config.toml
init_std_o = 0.0152
beta1 = 0.95
batch_tokens = 32768
Each number is 128 + 24 x the weight over its row's rms, rounded and kept within 0 to 255. Layers, rows and columns count from 0. The size above them is the row's rms in percent of the matrix's.

# layer 2 MLP down, 96x256, rms 0.235, rows 43-91, columns 128-191
size [ 96  95  99 110  99  93  96 100 100  98  95  98 101 104  89  95  91  97  91  97 102  99 104 103  97 102  94  98  91  95 104  99 105  97  95  93 119 100  93  99  99  95 114  96 108 105 107  99  91]
[[ 68 126 176 133  68 110 125 122 140 132 137 145  98 125 114 143 129 130 107 107 131 121 149  88 136 111 121 116 109 123 186 137 104  98 141 184  82  86 135 171 182 150 151 106 150 123 121 136 106 136 116  88  86 147 135 179 157 122 109 142 101 134 115 123]
 [138 127 114 146  74 107 111  97 107 151 137  78 122 161 114 123 137 115 162 124 127 124 160 148 164 113 145 120  78 102 152 145 148 146 113  99  72 159 115 133 135  81 101 134 148 155 136 149 174 138 130 143 125 141 126 109 141  93 110 120 109  95  84 111]
 [ 86 143 150 133 128 104 149 122 110 152 123 180 136 117 113 163 102  99 130  84 137 137 151  92 125 128 102 118 135 112 134 107 150  45  77 104 107 113 114 173  94 109 150 143 130 168 109 160 143 125 122 160 109 151 133 142 121 110 109 111 121 133 165 128]
 [108 139 112 148 158 114 109 115 134 122 132 136 142 136 149 129 117 125 123 115 111 121  98 160 118 154 115 164 161 158 112 114  84 124  91  50 143 108 152 146 112 125 125 102 106  71 123 132 119 132 146 117 118 149 157 124 128  89 146 176 141  67 117 119]
 [100  99  93  92 132 112 128 105 146 126 130 108 127 104 143 124 112 109 171 101 101  99 137 114 139 104 152 113 118 143  77 137 165 132  75 131 116 123 104 146  64  84 114 113 147 123 161 115 130 141 152 128 130 104 121 118 119 114 136  99 125 147 133 144]
 [102 126 105 133  97 132 108 119 123 137  85 112 124 136 116 129 158 127 105 168 108 121 144 127 111 105 136 128 159 141 145 176 124 116 170 117 155 128 110 121 144 156 150 139 101 122 155 133 107 159 107 130 149 123 174 102 109 130 169 103 129 104 126 101]
 [118 100 176 147 114 150 102 134 128 167 120 145 157 146 101 166 144  75 134 126 150 152 153 148 146 129  92 114 156 150  99 113  72 140 114 114 149 104 107 141 123 152 109 154 129 121 150 102 124 176  82 146 136 111 151 135 147  89 139 125 106 113 134  90]
 [172 117 131 100 104 142 120 149 124 120 104  92 155 118 118 153 132 126 164 162 149 140 133 112 126 125 121 156 101 159 131 102 123 123 101 165 129 146 117 129 147  89 107 118 147 128 136 135 110 148  95 102 145 155 110 157 101  90  91 143 111 103 145 154]
 [158 129 109 146  91 105 183 108 141 130 189 106 130 162 109 101 146 120 122 167 178 106 156 118 150 152 115 129 107 141 108 148 132 148 147 135 102 130 152 151 113  85 133 152 147 145 118  85 123 158 117 102 144 112 110 124 135 108 176 151 116 154 139 155]
 [127  81 133 161 143 114 152 137 104 136  94 139 107 159 107 110 102 134 123  83  98 147  99 163 134 136 141 124 131 112  87 107 134 126 112 126 125 124 174 100 120 122 123 156 114 113 157 140  84 117 140 118 148  72 119 125  98 135 107 156 124 113 153 137]
 [117 146 142 142 154 151 147 123 155 119 129 131 139 109  86 125 135  96  71 169 117 121 125 132 120 146  86 107 100 107 146 165 147 142 101 104 146 142 126 126  94  76 106  98 173 139 130  97 126 125 116 154 151  97  87 122  74 137 137  99 135 117 130 143]
 [140 146  90 138 159  66 130 115 124 105 143 121 122 118 132 113 152 147 106 129 108 134 159  76  83 163 147 157 125 126  91 180 146 125 126 107 108 101 154 132 123 137  77 126 162 116  93  89 150 111  99 146 145 142  97  88 143 115 144 142 142 149 142 141]
 [142 124 112 111 146 142 107 130  98 150 117 123 120 126 160 109  93 140 146 133  98 136 111 170 123 129 104 116 170 119 122 124 138 126  87 100 102 103  79 117 108 158 155 139 118 138 134 127  98 114 144 127  62 110 101 109 143 124 165 122  90 142 134 166]
 [129 136 149 120 137 108  84  85  90 130 123 130 120 115 150 166 163 123 123 107 161 123  76 110 120 121 136 140 121 144 113 150 143 117 109 147 117 132  88 123 157 112 126 151 133 125  79 124  90  77 105 151 131 171 130 131  86 117 161  89 173 135 114  98]
 [104 129  87 105 140 172  92 129 113 152 127  97 142 152 138 104  95 127 143 106 152  96  99 105 160  94 117 126 161 121 157 141 155 115 135 153 106  79 103 126 140  94 138 145 154 128 111 109 143  82 117 116 115 139 101 101 153 123 157 150 135 129  98  90]
 [129 124 100 145 123  81 137 150 130  90 150 140 152 119  96 132 109 136 143 137 147 119  97 140 139  84 125 126 129 169 159 168 131 109 181  72 117 136 160 129 142 132 127 112 123 121 125 105  97 127 113 135 150 120 121 133 111 156 144 193 142 109 127 133]
 [108 151 140 129 121 110 155 119 180  93 162 105 144 138 150 114  92 127 105 141 136 102 105  77 135 122 102  91 155 164 124 117 139 158 139 122 133 124 107 119 125 155  96 125 103  60 154 171 112 146 126 147 147 120 119 124 141 139  83 117 149 130 131 123]
 [121 118  96 186 153 119 133 157 136  67 182  95 135 153 166 161 136 122 127 127 120 120 137 155 119 124 117  97 163 147  94  98 182  92 160 117  90  85 118 140 153 119 123 161 102 130 132  96 137 115  95 141 119 152 126 138 141 135 132 103 141 131 110 133]
 [ 75 105 100 141 144 103  89 126 140 159 124  96 119 219 115 146 152 104  78 102 132 111 124 176 118 136 140 122 102 112 108 109 114 106  83 121 147 105 109 105 124 124 155 126 178 130 112  98 134 128 114  95 115 120 152 144 161 148  90 108 151 158 127 159]
 [105 123 109 151 168  77 122 102 134 126  89 120 128 114 148 121  92 122 160 136 124  95 155 137 108 134 126 129 131 103 113 157  92  37 101 113 104 196 172  80 132 124 106 126  76 130  78 104 118 131 154 125 112 128 118 117 126 180 121 129 115 128  99 164]
 [128 105 121 147 120 120 101 150 131 167 138 114 102 149 102 124 130 105  82 112 148 156  91 130 116 142 135 102 112 118  96  86 125 123 126 124 134 104 136  94 132 144 122 120 105 100 102 114 158 144  79 124 124 103 111 132 137 169 106 103 140 138  87 135]
 [122  95 161 128 101 120 113 120 152 115 103 146  90 141 111 139 103 130 113 103 113 126 133 178 141 161 141 117  79 103  69 140 117 147 176 100  99 126 140  88 146 108 114 159 144 121 105 133 128 134 138 107 109 115 146 114 141 110 129 161 124 160 133 122]
 [169 116 129 119 129 121 129 191 124 135 102 117  82 145 137 151 121 115 132 105 100 124 109 154 151 105 153 170 115  83 137 133 118 125 134 149 154 105 106 117 118 152 130 114 115 118 161 141 112 160 148 126 130 133 162 163 142 138  77 123 151 145 150 149]
 [ 92 129 137 136 121 130 156 147  78 161 145 139 100 121 167 103 127 166 121  90  99 102 107 119 135 129 109 150 157  85 121 159 135  67 103 158  91 105 102 115 128 125  63 152 102 106 148 107 163 160 118 155 171 150 140 112 136 142 125 165 117 151 143 125]
 [127 154 131 100 113 168 133 153 114 119 119 124 168 124  80 109 144 119 105  95 143 121  97  99 138 118 160 117 149 185 122 102 135 129 157 130 125 167 126  93 149 134 125 117 127 132 107  85 139 130 101 198 191 148 128  66 151 136 147 130 137 170  74 103]
 [168 151 123 146 129 128 145 131 121  94 143 137 100 100 180 119 108 107 158  78 167  82 109 143 121 130 142 131  88  95 103 108 116 144 104 120 124 128 188 145 133  98 126 135 138 131 120 125 112 104 113 159 136 138  96 130  87 198 122 146  69 150 106  93]
 [189 192 175 176 105 162 121 121 116 151  83 111 144 120 100 101 140  81 169 113 106 149 112 105 101 112 126 165  83 115 108 150 150 136 115 103  87 128 144 126 122 155 158 152 144 152 159 148 166 157 127 114 137 137 122 171 139 117 120 142 109 117 112 135]
 [128 102 132 106 110 146 125 116 138 117 129 137 144 164  94 101 158 146 138 158  86 107 128 117 147 196 123 114 175 131 126 108 118 135 151 133 116 180 135 137 111 131 123 102 129 142 137  99 119 141 111 159 109  92 111  98  98  72 105 158 180 158  88 132]
 [130 122 144 163 106 161 115  89 135 106 164 102 109 105 148 116 140 112 116 138 137 152 173 144 110 138 121  82 107 126 138 129  92 155  79 130 135  99  84 135 138 175 142 129 139 135 146 105 141 117 142 120 118 131  90  95 125 177  94 114 118 123 138 134]
 [127 104 138 120  81 147  90 156  98 154 144  95 129 112 128 123 145  97  97 149 136 101 173 126 101 115 150 141 143  61 142  78 106 149 119 129 122 156 140 137 113 214 131 172 111 122 139 129 177 169 128 150 140 115 112 136 145 115  85 110 136 134 126 123]
 [ 83 111 159 110  86 166  92 142 162  62 152 183 135 118 150 136 131 102 115 115 152  98 158 124 103 199 128 104 135 123 150  77 142 102 108 143 144 136 106 106 137 112 104  89 146 167 152  90 131 118 122 176 126 150 158  95 145 121 122 110 115 140 141 190]
 [117 167 134 139 128 114 143 110 146 110 126 167 126 130 121 137 173 114 133 152 116 151 124 103 111 161 157 130 124 124  99 142 122 132 154 128 100 138 121 121 138 124 132 114 169 119 203  93 106 113 127 151 156 116 157 126 148 116 132 112 121 112 105  91]
 [133 161 117 192 138 126 138 113 152  98 136 134 128 139 116 105 108 119 101 142 153 126  76 123 152 160 120 151 136 147 123 108 168 108 163 138 106 176 104 122 113 114 116  79 103 123 108 136 129  91 125 117 128 110 125  98 138 119 131 204 122 132 125 135]
 [130 115 160 133 134 113 150 143  93 150 130 122 117 114 113 128 166 113 150 144 116 119 110 114 142 149 101 113 111 138 129 146  93 119 135 102 140 138 139 141 125 171 145 138 104 115 134 162 132 110 179 124 128  96 103 105 186 167 101 114 151 173  77 117]
 [114 103 153 103 179 154  89 123  73 150 182  80 103 149 108 160 123 130  96 137 128 115  88  75 141 104  91  81 125 123 167 125 169 101 128 127 164 151 137 109 102 102 126 160  95 109 104 122 175 110 156  84 149 130 142 102 150  87 131 137 119 125 105 139]
 [125 116 156 153 154 144 131  96 133 107 105 134 102 157 116 153 114 104  88 139 126 134 142  93 155 138 152  69 141 127 126 154  95 110 128 134 119 136 118 144 125 135 141  78 101 107 112  88 119  84 159 105 101  90 144 128 126  95 151  88 115  92 112 123]
 [137 131 136 208 110 174 162  99 177 152 125  89 152 114 130 109 113 100 122 157 112 140 105 151 162 106 152  75 155 165 159 137 158 123 150 142 128 141 100  79 116 154 128 164 129 133 140 104 146 144  96 166 135 115 131 147 117 138 141 151 139 136 124 114]
 [165 127 150 131 166 140 147 134 117 127 172 133 188 115 132 142 141  87 131 134 139 116 138 137 153 142  97 116 147 164  67 100 136 167 139 100  92 118 147  85 131  95  97 167 137 149 115  90 118 146 122 130 107 134 149 167 114 131 148  82 132 123 123 136]
 [144 113 144 153  97 138 155 146  99 156 136 198 125 104 119 134 153 166 133 141 161  85 173 147 125 100 115 132 148 131 136 152 129 144 133 121 111 147 135 124 113 138 103 135 108  92  89 155 141 123 130 143 152 141  74 134 127 150 147 174 128 157 128 111]
 [110 171 132 128 135 149 152 109 119 129 125 147 157 131 129 168 145 124 140  99 124 136 148 123 124 132 113 115 145 132 154 147 119 142 128 101 131 114 139 141 172 136 185 114  88 197 122 127 135 118 128 134 145  78 151 182 172 111  87 151 137  85 113  91]
 [113 170 126 119 119 131 119 153 140 101 152 121 152 101 108 116 133 143 113 177 101 102 135 119 146 152 146 111 127 168 139 134 162 137 132 153 114 168 105 151 148 106  83 160 132 110 143  83  70 128 112 137 126 115 117 175  84 126  99 104 128 122 124 119]
 [113  86 143 141  95 130 140 151 112 134 113 129 128 156 121 101 141  93 114 147 109 145  89 124 102 144 116 102 120 112 158 103 109 148 162  96 190 117 124 112 150 141 103 137 128 107 104 169 135 144  96 197 105 124 122 156 111 137 151 124 123 120 156 128]
 [101 100 160 100 121 131 112 145 109 135 129 187 168 121 114 169 172 136 165 119 149 179 148 107 108 101 193 128 133 169 126 124 148 134 137 184 172 156 118 137 158  96 156 114 131 146 144 152 155 104  91 108 171 104  55 152 143 143 134  81 111 103 126  98]
 [103 170 145 107  97  96 104 121 137 118 116 124 172  99  73 125 112 138 101 177 171 118  87 132 156 137 131 119 101 120  88 155 121 132 107 134 134 105 124 195  97 145 108 150 127 143 156 133 138 133 127 140 125 148 146 147 129 124 112 113 157 159  91 126]
 [149 120 179 177 105 142 122 119 123 169 155 123 152 132 166  78 138 123  80 115 107 134 139 139 157 134 149 139 138 159 137 132  84 132 162  90 106 120 127 127 103 140 138 134 145 112 141 135 133 201 160 138 105 101  99 148 138 131 157  93  90 172 122 189]
 [167  77  92 151 102 124 139 130 119 124 117 113 199  79 146 124 120 116 152 156 129  95 142 117 145 176 117  86 134 151 124 120 132 133  63 140 175 159 130 104 144 128 130 148 183 110 122 134 148 146 121 118 156 177  49 184 115 144 129 137 155 107 142 137]
 [134 109  97 128  95 115 155 150 121 127 107 127 147 131 174 149 108  88 100 113 127 111 140 144 108 129 108 137 117 120 105 148 125 105  77 156 111 134  98  58 120 117 131 109 127 130  98 118 126 150 118 167  97 151 130 112 158 123 190 162  98 114 142 122]
 [159 127  97 149 140 180 132 148 132  85 137 147  91 124 109 109 121 109 121 133 135 127 151 145 133 110 154 165 125 105 159  94 100 167 118 131 152 118 154  96 123  98 141 130 120 109  83 106 128 119 140 131 138 107 136 129 133 198 122 147 133 146 141 120]
 [135 122 132 108 141  91 170 146 162 156 118 146 108 152 110 163 116 133  94  88 175 117 128 132 123  85 128 125 117 100  95 103 131 111 162 112 131 114 123 135 165 154 171 107 128 107 118 138 118 132 137  99 124 123 124 128 148 171 135 143 160 130  65  82]]